Weights of a small transformer language model: MLP 4608 ReLU, 1122M tokens.
Each number is 200 + 30 x the weight over its row's rms, rounded and kept within 0 to 999. Layers, rows and columns count from 0. The size before them is the row's rms in percent of the matrix's.

# layer 8 MLP up, 4608x768, rms 0.0541, rows 334-352, columns 192-383
099,194,183,203,171,230,182,152,201,173,173,234,225,191,201,155,204,214,222,228,205,226,193,165,197,183,245,175,201,176,236,212,235,219,112,222,186,202,199,211,203,149,202,244,212,205,198,230,240,219,217,197,192,174,205,229,230,166,230,205,184,183,239,167,198,245,215,218,197,182,254,182,196,155,140,175,158,239,197,223,212,161,175,177,164,203,198,159,286,201,202,262,208,249,223,173,250,182,193,161,239,213,170,206,214,150,211,189,203,243,187,198,233,217,162,197,197,190,159,216,195,215,212,178,180,202,167,261,195,244,199,183,213,221,123,177,208,204,220,158,206,206,215,218,197,256,214,245,153,222,211,210,195,219,199,244,211,206,157,224,188,219,223,141,242,183,140,188,194,199,209,203,184,139,196,221,218,167,248,190,217,215,164,181,236,239,237,227,218,188,218,213,206
097,253,205,174,229,217,145,163,196,199,227,141,231,149,168,201,184,194,172,187,200,205,210,202,198,200,196,230,233,215,216,174,188,182,194,213,172,238,208,157,189,187,178,203,180,260,221,146,197,216,179,213,142,219,256,240,260,226,202,186,216,214,124,172,178,167,223,164,176,213,244,200,186,155,195,163,132,185,203,219,187,196,202,250,191,230,184,217,195,139,138,216,242,177,210,249,188,187,194,187,187,178,181,273,196,228,153,149,263,230,158,265,162,179,215,222,225,232,207,224,170,185,221,210,227,167,226,187,185,183,207,165,195,217,204,160,162,225,205,246,171,192,201,189,206,160,233,215,225,229,146,211,202,152,149,183,229,205,187,161,230,203,184,174,204,185,200,148,156,212,212,241,158,234,150,160,278,194,136,202,188,206,221,234,234,200,169,243,211,203,198,194,169
098,255,227,201,146,218,164,218,239,208,235,211,202,190,223,225,254,201,190,207,234,190,181,230,226,171,190,161,198,187,147,192,194,176,199,173,207,253,209,187,181,244,185,182,208,186,209,198,153,234,197,244,208,186,213,239,180,183,179,198,178,186,229,230,183,178,169,226,235,196,217,227,159,211,176,192,171,175,209,157,199,200,194,178,153,165,252,190,248,213,163,217,165,211,223,170,149,275,205,227,176,184,245,155,165,232,196,279,144,216,204,189,202,196,244,202,154,162,184,192,173,174,200,225,228,228,179,183,163,215,211,152,188,237,202,204,185,123,194,207,160,130,224,237,249,218,195,195,208,210,179,215,161,192,168,209,127,209,170,175,254,173,198,176,229,196,178,184,188,196,187,196,220,161,214,221,192,219,137,166,246,223,202,204,152,259,211,220,246,192,243,157,199
097,229,181,191,197,182,226,235,220,143,210,204,247,225,234,203,188,163,177,137,203,174,202,263,230,209,231,219,198,181,197,224,203,184,215,253,168,192,224,207,180,145,176,185,194,189,119,233,175,235,187,199,186,234,201,193,192,209,199,220,270,181,242,203,155,185,243,169,195,230,242,217,194,172,208,186,221,241,232,157,177,179,234,174,223,167,148,222,195,225,204,146,195,218,187,173,191,213,237,188,235,162,191,171,154,220,197,218,179,253,240,240,169,133,222,199,188,278,213,236,233,202,184,206,198,213,191,203,222,209,286,272,193,151,215,137,197,167,227,236,242,186,197,191,167,274,194,235,216,206,238,227,166,150,249,225,145,190,224,195,187,207,183,214,178,245,175,186,216,218,175,192,174,170,217,213,180,153,213,241,197,151,233,201,163,216,183,197,232,191,246,160,229
109,180,156,185,196,230,191,204,222,201,171,207,170,194,197,188,283,166,268,195,184,188,195,224,216,177,203,170,188,207,230,198,169,191,194,196,205,226,199,176,148,157,215,181,180,229,250,177,150,212,190,150,195,172,186,227,184,189,193,188,233,209,229,171,220,217,162,207,178,210,180,195,200,232,195,192,220,164,188,162,217,175,228,136,224,144,224,172,239,170,183,225,179,174,174,194,246,195,200,192,278,182,195,218,218,214,245,172,191,196,217,230,204,181,245,181,223,189,213,213,177,199,167,202,246,178,238,174,211,239,176,198,123,164,277,239,211,215,202,180,183,142,238,190,229,220,224,190,216,210,253,226,201,218,186,174,178,250,149,204,263,246,188,219,227,162,242,245,188,192,196,192,187,170,248,215,191,200,166,234,166,193,190,189,170,216,202,223,183,185,194,157,210
100,209,228,263,204,193,182,202,192,195,189,177,210,188,182,192,178,174,208,227,191,190,214,244,188,219,164,168,233,268,178,215,223,198,248,188,234,259,312,215,197,217,213,254,258,252,192,200,167,173,205,235,190,198,219,187,234,249,265,179,182,210,206,150,238,225,135,156,222,227,190,148,240,196,218,181,227,222,175,231,181,223,249,172,214,140,178,219,231,186,127,132,199,176,199,154,201,171,217,177,263,182,157,220,220,152,165,203,213,204,238,183,170,167,227,238,183,195,200,266,207,117,218,201,203,201,183,224,256,214,213,189,228,224,186,171,190,155,194,167,250,190,210,175,215,202,146,171,166,228,221,183,242,162,256,153,158,192,195,205,253,203,225,193,195,229,234,141,206,165,202,204,176,226,204,205,198,217,132,236,176,196,175,211,196,191,196,226,217,195,215,168,186
099,207,213,186,144,244,157,189,237,226,210,180,208,170,170,234,222,184,236,215,164,194,189,178,266,175,187,214,193,193,213,232,193,197,232,196,185,178,171,193,153,231,224,178,154,233,173,206,190,202,257,175,173,197,167,220,204,234,180,165,200,205,242,228,219,188,187,198,196,163,215,199,157,152,186,139,255,179,181,257,245,192,222,230,167,206,205,228,153,191,181,267,214,175,197,152,210,170,196,256,233,203,184,186,202,184,166,225,178,213,239,243,196,206,169,169,264,186,233,180,197,240,156,163,205,164,229,186,219,249,232,186,159,162,196,224,173,163,178,258,202,174,179,134,183,216,201,216,175,204,179,231,152,183,203,101,260,177,218,200,211,200,151,195,187,217,211,177,219,150,232,226,121,202,207,168,202,204,225,206,193,162,227,221,211,165,239,217,217,254,218,183,241
102,202,179,182,186,190,197,210,177,217,214,243,206,154,196,146,233,172,229,193,248,132,231,197,273,220,187,184,214,217,178,213,192,228,167,169,203,215,225,163,226,261,222,255,167,246,200,196,181,133,214,226,234,168,248,234,212,196,174,194,156,199,205,162,239,205,167,247,253,204,221,159,166,186,241,180,166,177,203,224,158,224,198,191,170,222,210,198,189,231,244,242,208,162,199,150,228,217,152,217,223,181,234,227,247,174,164,247,164,154,253,170,209,250,224,178,200,183,194,209,168,220,247,145,200,214,166,236,240,172,215,157,199,219,213,198,182,226,227,144,151,196,167,206,263,178,223,175,184,139,173,202,192,187,182,152,215,250,241,210,188,237,217,202,204,233,231,98,214,197,198,217,207,245,166,197,207,180,212,216,140,178,190,187,192,235,211,189,171,181,144,169,182
099,168,257,217,151,210,153,231,237,165,216,225,244,215,192,190,300,206,186,205,182,237,198,226,173,176,176,187,224,244,170,197,207,189,198,179,199,177,179,220,181,198,172,194,182,193,199,180,145,216,212,190,143,177,179,216,249,190,172,232,233,140,206,215,174,251,199,176,229,200,184,165,126,150,244,184,220,102,209,251,158,150,179,168,181,194,176,183,214,199,163,163,138,190,193,177,233,166,189,162,154,168,241,201,177,212,197,189,212,182,196,191,234,203,243,249,199,187,216,185,205,179,205,198,195,283,160,248,221,162,189,215,243,202,185,242,194,199,235,162,220,201,211,205,186,142,190,190,224,204,220,160,160,153,250,184,164,149,267,209,139,215,259,135,192,194,201,253,183,243,156,126,148,148,199,163,222,195,163,231,214,190,182,134,199,225,206,201,242,232,182,250,191
100,192,186,214,192,241,215,197,232,195,188,188,186,231,164,201,228,171,248,192,163,223,221,187,232,213,145,196,227,177,235,226,212,187,186,154,227,192,179,201,192,202,225,178,265,208,145,162,236,248,204,205,172,201,151,174,194,213,145,225,209,254,195,183,199,160,195,153,208,191,167,210,223,175,250,207,144,264,222,232,181,196,210,130,150,244,202,197,236,194,221,223,206,201,211,164,222,204,167,235,196,198,188,185,242,211,192,188,160,157,145,213,164,181,166,146,227,189,217,244,173,243,205,196,240,190,208,203,191,178,171,245,195,155,148,247,220,228,181,194,212,184,229,196,255,196,236,150,192,193,142,237,216,163,177,191,191,211,208,209,203,149,234,176,233,156,236,234,222,194,215,187,210,190,228,252,199,208,191,186,215,206,193,201,167,180,197,192,189,234,260,242,219
100,206,216,226,226,188,209,183,222,203,226,121,231,216,221,175,178,209,212,177,203,179,180,212,220,189,209,208,160,205,175,186,207,219,172,233,205,213,188,200,157,189,193,152,188,204,252,241,206,172,215,171,202,219,200,263,191,201,248,238,170,188,181,203,197,224,216,176,238,217,160,208,172,217,215,223,204,181,202,200,155,174,174,198,178,205,222,231,211,232,137,208,221,205,237,196,221,216,217,184,208,195,170,172,196,179,186,183,196,285,273,179,193,179,228,197,158,195,226,206,220,199,182,133,137,225,174,207,144,186,159,213,213,172,256,271,274,218,168,198,183,188,236,197,269,197,214,212,219,200,144,166,140,158,175,205,163,181,129,167,226,186,285,203,198,209,249,199,244,194,222,205,190,204,219,221,193,237,188,194,167,196,215,220,183,239,202,282,207,189,166,212,202
095,160,185,214,212,187,227,184,146,176,182,139,157,197,186,255,156,165,204,255,127,213,208,207,175,218,249,193,211,204,200,213,191,211,192,160,229,213,199,129,189,204,200,262,154,209,213,189,165,184,165,241,133,224,309,189,207,196,171,205,143,183,197,241,171,161,278,209,178,221,222,230,216,245,141,165,209,205,187,222,185,218,224,198,170,186,137,164,217,183,190,252,253,207,190,202,196,221,211,220,223,188,178,192,195,217,169,177,238,196,204,200,146,200,251,199,218,237,163,250,190,200,223,209,202,263,216,213,212,199,218,222,224,246,177,195,200,234,154,204,223,234,200,189,119,265,212,262,194,225,186,214,226,206,195,210,179,176,212,234,225,218,199,242,150,218,241,171,182,186,209,149,171,136,184,185,243,222,200,152,208,172,234,197,197,168,208,192,196,175,244,187,187
099,265,259,189,214,181,202,189,207,204,154,157,173,187,191,211,196,203,134,208,218,191,180,220,199,211,267,152,156,237,160,199,199,223,180,197,218,219,178,227,211,211,231,189,177,177,256,162,211,202,233,176,243,206,197,252,211,217,165,202,187,196,239,204,183,233,210,162,221,174,169,204,219,230,257,182,232,189,194,160,209,178,202,180,209,193,232,249,177,229,185,211,180,234,242,182,142,198,222,198,153,195,219,158,194,187,198,190,204,189,191,178,152,179,252,198,182,201,206,170,248,211,224,176,172,189,211,219,189,249,213,220,183,237,232,178,254,203,198,207,144,154,212,187,199,230,209,180,210,233,196,211,233,216,208,191,216,237,210,239,216,269,163,172,174,184,186,209,194,221,148,218,210,161,187,171,209,269,139,194,206,167,256,216,211,235,145,213,199,189,195,200,226
101,171,139,195,161,187,151,271,237,218,182,235,182,159,182,173,155,193,225,137,195,171,185,215,194,178,244,233,247,228,225,173,192,212,145,202,174,231,193,218,177,224,224,157,198,185,117,164,243,168,199,195,161,210,207,198,212,244,168,174,214,195,232,176,135,173,224,179,243,226,206,185,251,198,263,229,165,130,224,224,168,185,200,194,189,220,194,220,190,224,169,203,263,248,182,231,234,236,121,197,209,250,278,225,225,201,200,253,206,184,161,207,172,168,174,193,191,206,185,209,223,209,238,200,175,188,189,189,224,221,228,205,191,210,182,124,288,240,225,212,211,200,201,173,144,229,152,217,281,197,215,213,199,239,223,193,181,169,213,231,216,222,280,230,172,153,227,193,222,189,208,217,222,189,228,176,204,179,147,183,199,209,202,192,140,214,207,202,184,233,200,230,190
102,174,222,167,210,200,194,158,193,231,200,195,180,241,182,155,217,231,229,196,156,212,211,245,197,167,193,201,177,204,200,174,217,211,199,148,277,200,184,167,167,246,189,158,226,195,187,212,202,210,170,214,217,191,208,211,188,185,160,170,178,200,164,202,179,259,192,136,210,263,206,175,200,226,190,196,182,218,211,195,251,244,200,190,224,197,207,207,223,189,199,175,228,194,201,165,242,180,208,213,196,148,231,231,132,219,182,198,196,173,235,210,204,192,214,202,237,170,228,197,196,243,182,226,201,233,193,165,252,204,200,222,207,158,204,201,178,197,151,199,183,237,221,199,186,209,188,235,231,197,196,156,223,236,182,143,150,161,208,244,242,194,207,185,226,199,199,258,244,195,218,243,177,210,185,159,224,195,172,220,208,218,181,220,216,197,146,230,189,236,205,161,261
105,204,144,186,250,216,193,154,218,161,192,186,176,261,205,210,166,185,200,165,227,253,214,229,223,245,196,212,192,232,193,220,206,188,140,220,165,162,187,207,164,228,188,163,173,210,149,185,171,204,194,209,181,219,234,165,219,247,235,147,241,230,219,196,197,209,166,192,155,203,260,113,257,222,270,210,179,193,165,217,138,159,262,205,193,155,224,158,170,207,240,208,169,201,218,192,199,158,255,207,193,205,167,173,274,176,189,242,146,226,202,204,203,176,196,264,252,250,199,210,193,233,233,249,162,177,220,215,196,196,175,200,180,194,234,205,209,197,210,229,177,188,153,197,206,211,230,237,209,231,214,238,220,166,130,202,162,162,161,159,202,188,156,177,188,218,209,152,197,233,175,215,196,176,187,228,185,137,206,154,215,213,193,211,151,191,182,207,238,181,216,190,242
106,187,215,174,196,257,197,268,183,200,232,223,225,235,155,228,142,161,215,204,129,151,240,234,202,197,203,147,173,198,197,185,210,179,146,189,156,198,159,240,151,173,179,228,197,164,174,224,153,245,174,206,191,233,206,216,171,120,175,219,207,219,224,218,207,208,222,194,206,206,204,216,205,208,209,203,152,189,224,152,194,190,157,194,190,258,209,226,248,237,163,182,225,220,182,214,181,237,252,177,202,209,215,178,155,188,198,174,174,213,244,151,169,239,192,212,196,197,199,200,215,181,177,190,234,208,241,199,179,141,191,180,177,208,190,167,202,241,184,233,233,182,159,195,211,210,235,206,265,192,185,222,213,224,154,256,209,177,165,235,141,212,199,210,177,207,214,208,155,243,220,207,220,159,213,264,290,216,215,131,227,201,158,159,170,214,158,248,219,231,183,183,248
097,220,200,163,182,173,153,209,217,234,171,155,155,201,194,201,151,135,216,199,251,217,210,182,170,152,202,193,227,208,193,169,185,229,202,236,279,145,208,194,180,195,222,193,240,172,192,230,198,158,216,227,181,202,209,204,150,208,196,210,195,185,193,169,198,201,165,237,182,195,229,210,261,150,203,200,224,222,201,215,194,205,206,196,187,174,205,231,182,210,268,165,239,225,205,204,223,181,217,302,239,208,191,211,175,186,160,166,255,189,142,209,191,213,194,192,202,262,200,221,209,233,227,180,252,163,236,232,233,198,243,188,238,205,215,223,184,159,181,195,194,224,220,170,237,217,218,186,209,190,189,177,198,187,219,183,156,194,177,190,162,206,244,189,214,190,192,244,162,156,182,232,162,181,175,153,150,160,200,190,196,218,145,181,244,171,162,236,169,166,121,211,259
098,233,243,193,190,263,184,212,165,166,191,171,165,245,227,185,167,207,191,230,185,224,251,238,161,237,181,186,195,208,207,199,189,249,245,179,267,215,198,240,245,200,207,219,125,167,193,228,213,146,160,202,254,231,191,201,220,199,230,219,171,245,210,186,168,222,170,225,183,167,198,198,188,158,245,176,209,229,178,270,215,219,194,236,227,196,202,171,204,240,240,209,211,149,243,218,240,204,216,170,161,166,188,224,230,227,200,206,140,264,171,162,225,199,198,200,177,180,255,193,197,196,224,102,229,162,206,193,183,201,236,146,230,231,226,212,213,216,231,163,221,217,252,215,180,199,204,147,253,242,225,216,204,152,222,187,165,175,216,207,252,180,178,217,209,189,218,201,221,210,207,186,167,185,194,202,181,169,175,229,207,189,238,219,235,219,225,206,173,183,239,182,150
# layer 8 MLP down (transposed), 4608x768, rms 0.023, rows 334-351, columns 192-383
105,188,293,233,208,158,261,184,211,147,290,187,251,230,175,195,202,179,198,184,250,177,234,208,200,183,192,184,196,219,182,208,166,189,232,177,201,133,210,192,214,221,204,216,234,205,247,213,196,210,174,178,151,251,257,177,244,203,191,163,201,200,214,232,161,208,239,197,170,195,201,187,246,180,224,212,190,166,168,206,198,230,252,265,145,144,219,201,144,186,230,213,192,146,184,228,211,199,247,161,186,213,191,198,207,231,154,244,199,236,196,165,259,183,139,213,252,183,223,125,198,242,189,221,236,213,242,197,183,219,199,181,211,212,210,146,221,154,217,251,214,245,211,248,220,149,172,220,206,202,223,210,210,216,222,230,190,238,223,245,229,146,232,215,207,175,233,188,133,223,150,220,210,184,195,242,221,217,217,229,160,206,182,255,207,171,216,255,176,200,136,190,201
104,264,226,180,240,190,212,216,229,203,221,199,190,231,238,170,209,207,217,175,168,229,166,158,164,172,129,197,188,201,182,230,219,194,179,167,180,239,214,210,229,173,158,221,210,213,179,228,192,245,254,216,179,155,121,181,232,179,214,241,213,236,199,182,215,192,207,196,203,192,210,122,245,192,170,211,159,214,192,174,219,182,173,178,194,201,235,198,221,169,198,168,201,181,257,121,195,223,214,171,181,195,186,132,188,189,212,246,183,178,167,205,176,214,202,158,218,159,157,192,235,255,229,195,255,212,165,212,156,198,200,253,188,162,175,247,188,247,192,187,189,199,188,138,212,200,209,206,216,193,208,243,169,186,196,180,136,181,190,244,182,218,227,185,194,210,198,201,194,178,215,235,183,216,222,166,188,212,264,201,214,210,194,156,275,228,210,212,248,238,222,243,271
096,226,197,225,207,215,202,197,132,193,151,239,258,206,168,212,205,253,194,257,176,169,152,179,145,158,204,233,206,251,126,203,209,219,230,188,212,235,179,227,175,224,188,206,195,192,197,203,154,193,180,187,212,216,248,205,223,145,246,161,178,177,149,170,196,180,221,224,209,207,148,218,200,191,232,236,196,189,151,203,203,156,228,158,196,222,238,179,192,247,255,187,197,196,173,237,216,221,218,156,192,212,189,177,157,218,182,234,215,172,175,171,182,187,194,170,149,187,203,187,243,183,158,218,169,219,241,234,218,249,212,191,221,240,156,208,187,195,215,191,137,239,203,223,229,176,228,214,200,214,217,119,158,209,182,230,308,237,199,259,213,217,260,194,214,182,199,177,180,233,188,199,173,209,220,198,231,241,192,171,216,207,206,174,202,227,207,170,155,265,246,151,245
096,200,237,203,187,170,176,168,217,195,214,272,233,164,225,180,215,243,195,145,155,215,243,146,234,166,223,209,228,188,242,189,233,184,209,224,182,177,217,214,171,196,153,188,233,201,237,231,214,168,238,210,239,209,205,206,195,201,169,243,210,187,188,173,218,195,185,244,176,183,172,154,181,176,199,217,219,198,139,178,207,172,179,178,229,211,203,201,163,201,195,217,203,160,194,165,205,175,195,278,201,213,204,187,189,218,150,151,195,202,221,240,233,201,184,189,210,215,190,186,148,187,176,242,200,186,262,193,119,225,266,211,178,223,223,222,194,240,183,230,224,200,209,178,162,208,194,136,191,187,184,157,163,198,184,134,214,220,196,202,227,201,157,264,166,163,203,245,223,186,170,232,180,230,215,239,179,241,218,208,223,245,156,170,188,177,205,165,143,201,192,215,160
113,189,192,212,235,214,187,217,203,174,170,148,189,145,168,251,203,232,162,213,189,188,209,235,212,198,230,220,223,182,165,148,211,159,215,202,211,189,208,244,225,175,206,203,194,187,246,173,174,298,284,193,137,159,146,229,118,150,195,188,201,206,256,136,152,189,171,168,242,195,238,208,180,180,236,223,220,195,211,143,217,192,152,182,239,163,217,256,203,158,180,251,173,174,161,212,229,180,199,178,242,135,210,189,172,197,251,212,201,167,245,240,222,219,220,214,230,183,199,186,197,207,224,251,228,184,213,133,148,229,189,234,158,249,188,221,172,165,185,184,123,129,208,195,221,219,256,237,156,215,266,232,166,229,279,203,145,180,213,247,278,191,214,154,267,190,160,229,221,204,218,180,179,174,196,174,162,223,224,179,122,191,231,182,189,182,218,243,190,190,254,208,201
101,208,211,183,213,187,209,213,167,223,197,214,219,192,222,204,221,223,186,221,180,169,178,177,229,227,202,223,176,266,123,201,154,223,221,200,163,157,173,163,221,237,247,199,236,235,224,274,205,203,229,180,275,158,184,219,106,182,196,240,244,227,219,185,188,189,239,240,215,172,159,174,196,172,198,216,205,239,202,129,251,265,242,151,268,227,213,165,197,255,207,234,210,169,194,189,168,188,241,180,163,210,164,174,185,149,197,229,182,218,176,200,163,135,148,168,224,192,198,224,205,177,208,212,190,183,215,182,237,161,187,170,202,178,234,228,171,140,219,188,158,230,204,232,244,212,173,187,241,201,287,219,236,188,195,156,159,209,194,195,123,225,173,181,232,157,214,255,164,196,193,190,226,186,187,145,266,223,223,173,202,125,190,270,202,249,186,217,193,159,194,261,195
104,274,208,174,232,204,198,139,155,208,161,186,202,201,219,180,157,269,191,212,212,243,226,182,180,215,153,224,188,210,168,213,161,136,196,204,175,166,186,156,237,256,223,260,166,226,197,239,195,178,194,234,225,242,213,222,142,263,172,186,199,216,171,190,166,191,178,174,240,255,180,224,278,200,223,185,196,229,198,169,202,209,167,210,206,189,170,197,197,172,168,137,159,168,168,223,198,199,117,171,179,161,191,149,203,241,194,217,230,179,165,211,224,196,237,245,171,200,133,178,153,191,221,256,194,220,194,203,228,205,189,172,214,186,132,214,176,230,195,173,158,221,214,258,183,206,164,199,163,190,179,181,194,159,219,191,178,221,193,233,243,176,218,206,172,223,180,218,205,189,196,172,277,259,158,154,216,199,165,204,147,232,191,195,218,232,188,164,213,184,208,163,190
099,168,216,206,213,259,202,206,190,213,264,179,197,257,246,231,192,207,208,218,265,244,218,248,197,196,148,189,234,213,141,243,194,252,172,143,237,169,144,191,183,238,263,226,190,198,232,203,189,182,241,240,168,204,174,152,201,183,212,200,225,197,187,213,176,222,204,201,201,208,227,180,199,176,213,196,180,202,231,224,262,239,171,183,200,236,141,200,175,189,214,184,166,189,220,146,237,196,234,185,153,215,187,220,210,207,225,217,151,214,213,268,201,168,144,196,223,188,161,181,177,172,232,207,146,183,178,163,161,232,199,245,191,176,193,221,233,186,185,241,170,203,193,235,254,208,181,213,166,210,285,230,215,160,195,192,255,190,207,235,174,204,157,217,229,168,187,192,231,203,173,212,252,213,167,185,168,267,188,192,188,231,186,285,213,204,204,168,230,248,198,242,221
097,149,236,179,182,225,190,209,149,246,193,173,164,202,237,180,248,149,211,125,156,196,203,240,189,218,245,263,267,142,228,204,162,184,189,179,171,221,247,218,176,172,239,180,176,174,208,218,216,218,197,190,259,112,166,211,232,238,220,163,182,164,168,206,233,200,199,180,192,174,162,199,174,136,221,211,185,182,193,196,194,189,157,187,159,195,184,195,232,217,183,165,188,197,212,260,179,232,232,235,234,206,218,203,211,184,212,178,213,212,184,245,158,200,192,179,247,206,204,240,181,160,209,164,189,196,159,205,225,220,171,238,158,186,190,210,186,194,143,157,179,206,179,143,190,153,167,177,189,173,148,149,185,216,195,173,159,243,157,218,210,168,227,190,172,150,182,212,205,212,135,187,214,198,204,211,211,200,203,168,184,216,153,213,252,168,113,188,221,175,211,196,167
100,175,176,170,231,175,190,166,155,176,203,194,204,162,176,210,241,237,259,239,199,145,174,172,190,243,293,227,173,194,199,194,179,223,194,214,205,226,185,158,212,205,176,216,279,191,187,147,131,203,224,228,193,234,257,154,179,196,185,213,181,167,175,161,187,275,230,225,215,170,235,208,205,218,179,204,197,196,184,147,174,168,191,239,192,231,222,203,208,184,207,181,228,224,206,179,202,199,212,198,142,209,174,249,230,182,214,212,179,219,192,192,176,208,182,206,204,215,182,165,256,182,205,229,217,190,225,223,199,133,181,206,224,182,217,236,191,189,228,154,230,222,179,210,220,231,204,179,198,197,231,207,204,160,236,155,232,195,227,164,158,208,191,196,222,208,171,261,148,219,211,187,180,221,230,226,164,221,241,207,199,226,227,189,230,219,211,164,242,200,230,210,211
101,193,201,176,140,178,187,213,183,193,229,224,190,149,244,182,179,193,197,145,174,154,239,216,224,224,191,196,211,207,182,196,198,190,198,233,197,167,203,195,193,163,151,213,190,196,161,157,180,210,149,177,164,224,166,235,256,154,231,152,252,168,250,173,218,186,173,225,218,164,212,165,186,182,143,168,133,187,201,208,222,162,202,184,231,160,181,199,221,189,177,219,204,215,221,219,206,176,225,167,217,228,176,211,247,207,154,162,235,204,206,227,224,164,155,231,208,172,264,170,174,158,142,193,193,187,185,249,198,182,140,186,226,185,173,220,184,195,236,189,223,218,173,215,156,209,215,204,229,166,225,237,217,220,225,177,233,194,189,145,207,236,227,171,180,199,217,235,177,185,239,201,225,223,214,191,177,237,209,195,224,239,156,241,166,241,153,194,171,241,263,207,178
095,166,184,197,190,261,186,233,189,178,172,220,206,248,218,233,233,224,232,185,274,221,221,197,194,140,145,180,223,195,153,288,181,182,180,247,211,218,196,186,212,202,216,213,218,209,198,157,237,271,211,252,221,173,180,208,246,227,212,197,190,216,239,204,182,212,182,171,257,198,177,176,236,196,257,183,194,196,213,225,213,216,266,225,254,192,209,248,160,205,183,223,196,193,203,207,227,199,227,222,192,182,208,177,204,176,221,236,203,197,169,211,184,172,167,233,194,221,249,175,223,227,250,212,171,100,159,238,227,162,154,246,208,218,189,238,198,190,201,190,193,246,176,196,162,154,168,190,189,184,208,155,203,201,170,133,188,199,207,223,208,184,230,177,168,217,216,226,202,222,228,218,207,224,219,221,197,197,266,147,176,238,175,165,135,192,198,232,228,229,174,179,196
112,130,176,186,176,222,141,150,207,217,222,206,213,174,203,227,192,189,247,202,171,212,197,206,256,271,167,227,211,202,177,198,202,189,258,206,224,186,210,208,189,223,181,131,221,180,150,143,242,222,200,173,169,181,207,242,221,196,200,205,191,163,228,236,198,202,208,203,190,220,233,214,223,190,200,184,186,153,231,198,190,244,223,232,221,193,230,176,206,177,223,160,237,145,207,223,228,180,156,239,191,186,164,261,176,207,221,214,223,172,239,230,149,222,168,182,217,242,184,222,167,206,205,186,238,206,233,190,166,137,260,153,257,231,181,159,168,216,213,261,184,170,179,216,198,235,182,186,199,186,189,135,219,156,210,282,186,205,196,181,199,199,233,198,197,168,216,145,214,197,192,247,236,220,210,243,208,177,275,156,266,214,204,216,182,215,176,186,198,178,168,213,242
096,192,178,178,199,188,197,171,125,183,162,178,223,253,185,211,227,195,181,181,235,206,147,215,118,171,197,145,155,203,230,223,185,178,180,204,215,214,200,194,231,211,184,208,211,182,247,259,169,177,215,184,212,218,192,212,234,167,192,202,196,269,193,252,241,193,215,183,197,199,163,217,200,217,154,224,237,185,194,149,197,240,210,230,261,159,229,176,237,174,169,185,227,167,227,160,232,208,253,200,143,180,181,170,204,152,170,217,187,204,149,185,247,185,210,228,188,207,246,230,205,223,236,217,197,182,184,196,162,218,156,214,163,227,195,194,181,245,250,188,159,241,186,223,202,210,225,199,223,242,225,173,220,194,185,195,247,219,231,222,175,236,185,164,216,191,177,173,209,219,246,186,165,173,176,224,240,220,206,188,150,197,162,197,205,202,220,213,154,185,221,207,171
100,159,215,187,214,179,176,218,239,201,151,270,233,211,173,221,231,182,192,291,243,172,207,199,194,254,186,173,239,204,182,235,193,180,163,223,192,231,184,184,207,212,195,204,167,213,197,182,250,240,249,178,195,172,266,171,186,172,184,192,217,208,224,235,240,178,235,205,202,185,208,124,224,188,183,224,213,249,176,224,200,218,175,188,254,197,174,152,234,166,185,217,211,186,239,170,256,192,244,167,277,173,201,193,204,237,215,236,210,227,198,217,173,166,231,137,231,200,150,229,186,203,221,195,183,257,202,193,206,191,170,246,224,234,168,258,180,181,244,203,225,185,157,190,169,171,157,215,241,187,252,192,196,175,195,255,197,209,242,189,181,163,199,186,256,168,158,179,203,191,133,230,201,234,243,105,140,203,177,207,198,201,194,143,206,178,197,206,215,208,242,256,204
097,180,166,174,205,170,187,169,208,186,193,143,123,242,161,206,260,200,157,236,148,189,229,176,281,200,162,169,177,197,193,173,160,232,204,151,185,249,188,241,140,160,208,199,179,201,189,202,211,225,204,178,216,157,203,190,164,207,172,181,179,190,231,197,158,209,231,186,224,138,247,165,193,225,179,235,187,249,228,207,204,234,175,210,201,199,208,213,232,223,204,182,241,183,215,234,238,175,195,251,174,200,266,170,212,160,189,231,219,178,183,201,264,186,230,209,185,181,172,227,182,245,233,159,171,161,185,189,170,205,183,219,191,188,193,204,163,264,237,222,177,159,194,200,245,112,193,232,183,182,185,217,160,181,181,168,172,209,190,200,232,210,217,169,210,156,271,207,288,215,222,226,195,228,245,206,216,175,202,178,199,227,200,208,228,197,171,160,217,223,185,229,199
104,154,206,191,230,163,186,196,196,208,167,199,187,205,224,200,181,188,169,232,117,228,179,203,210,211,244,189,126,205,230,215,171,174,221,235,137,197,257,172,222,199,184,195,272,183,163,206,203,227,223,174,240,220,170,160,209,161,227,182,208,165,207,238,205,206,254,219,186,176,257,240,178,216,168,121,192,210,169,190,167,215,238,164,182,198,200,204,221,180,182,162,210,209,183,170,182,207,200,211,200,211,194,206,205,240,218,167,245,202,230,264,227,185,168,205,197,187,171,218,203,195,164,221,158,243,144,214,230,181,218,239,241,238,230,201,224,245,178,189,265,170,174,200,223,199,244,180,218,224,230,207,195,232,202,239,176,201,183,221,218,187,200,189,215,229,251,167,198,258,208,213,200,207,175,213,194,149,243,167,182,195,221,185,193,192,203,197,192,210,160,211,185
102,233,268,213,162,144,234,236,167,134,187,166,211,230,192,134,251,275,240,246,237,155,210,233,133,175,238,173,155,196,245,185,186,197,157,246,226,169,180,184,183,209,208,151,229,173,207,180,153,210,224,232,187,170,225,193,245,218,214,220,228,166,196,278,185,191,152,204,201,228,250,193,177,255,157,172,167,147,193,141,150,175,214,186,199,166,222,188,194,155,198,207,188,200,212,210,211,238,190,177,182,166,190,216,204,211,220,175,245,208,199,163,185,212,203,187,169,199,185,246,125,192,212,181,174,207,147,240,186,175,244,168,193,260,200,217,236,204,165,170,160,166,187,193,181,190,193,221,225,175,244,215,195,207,232,254,156,153,211,169,191,169,176,227,190,216,211,137,206,217,193,190,236,194,193,233,229,217,211,206,197,200,241,240,237,173,185,229,208,223,201,181,139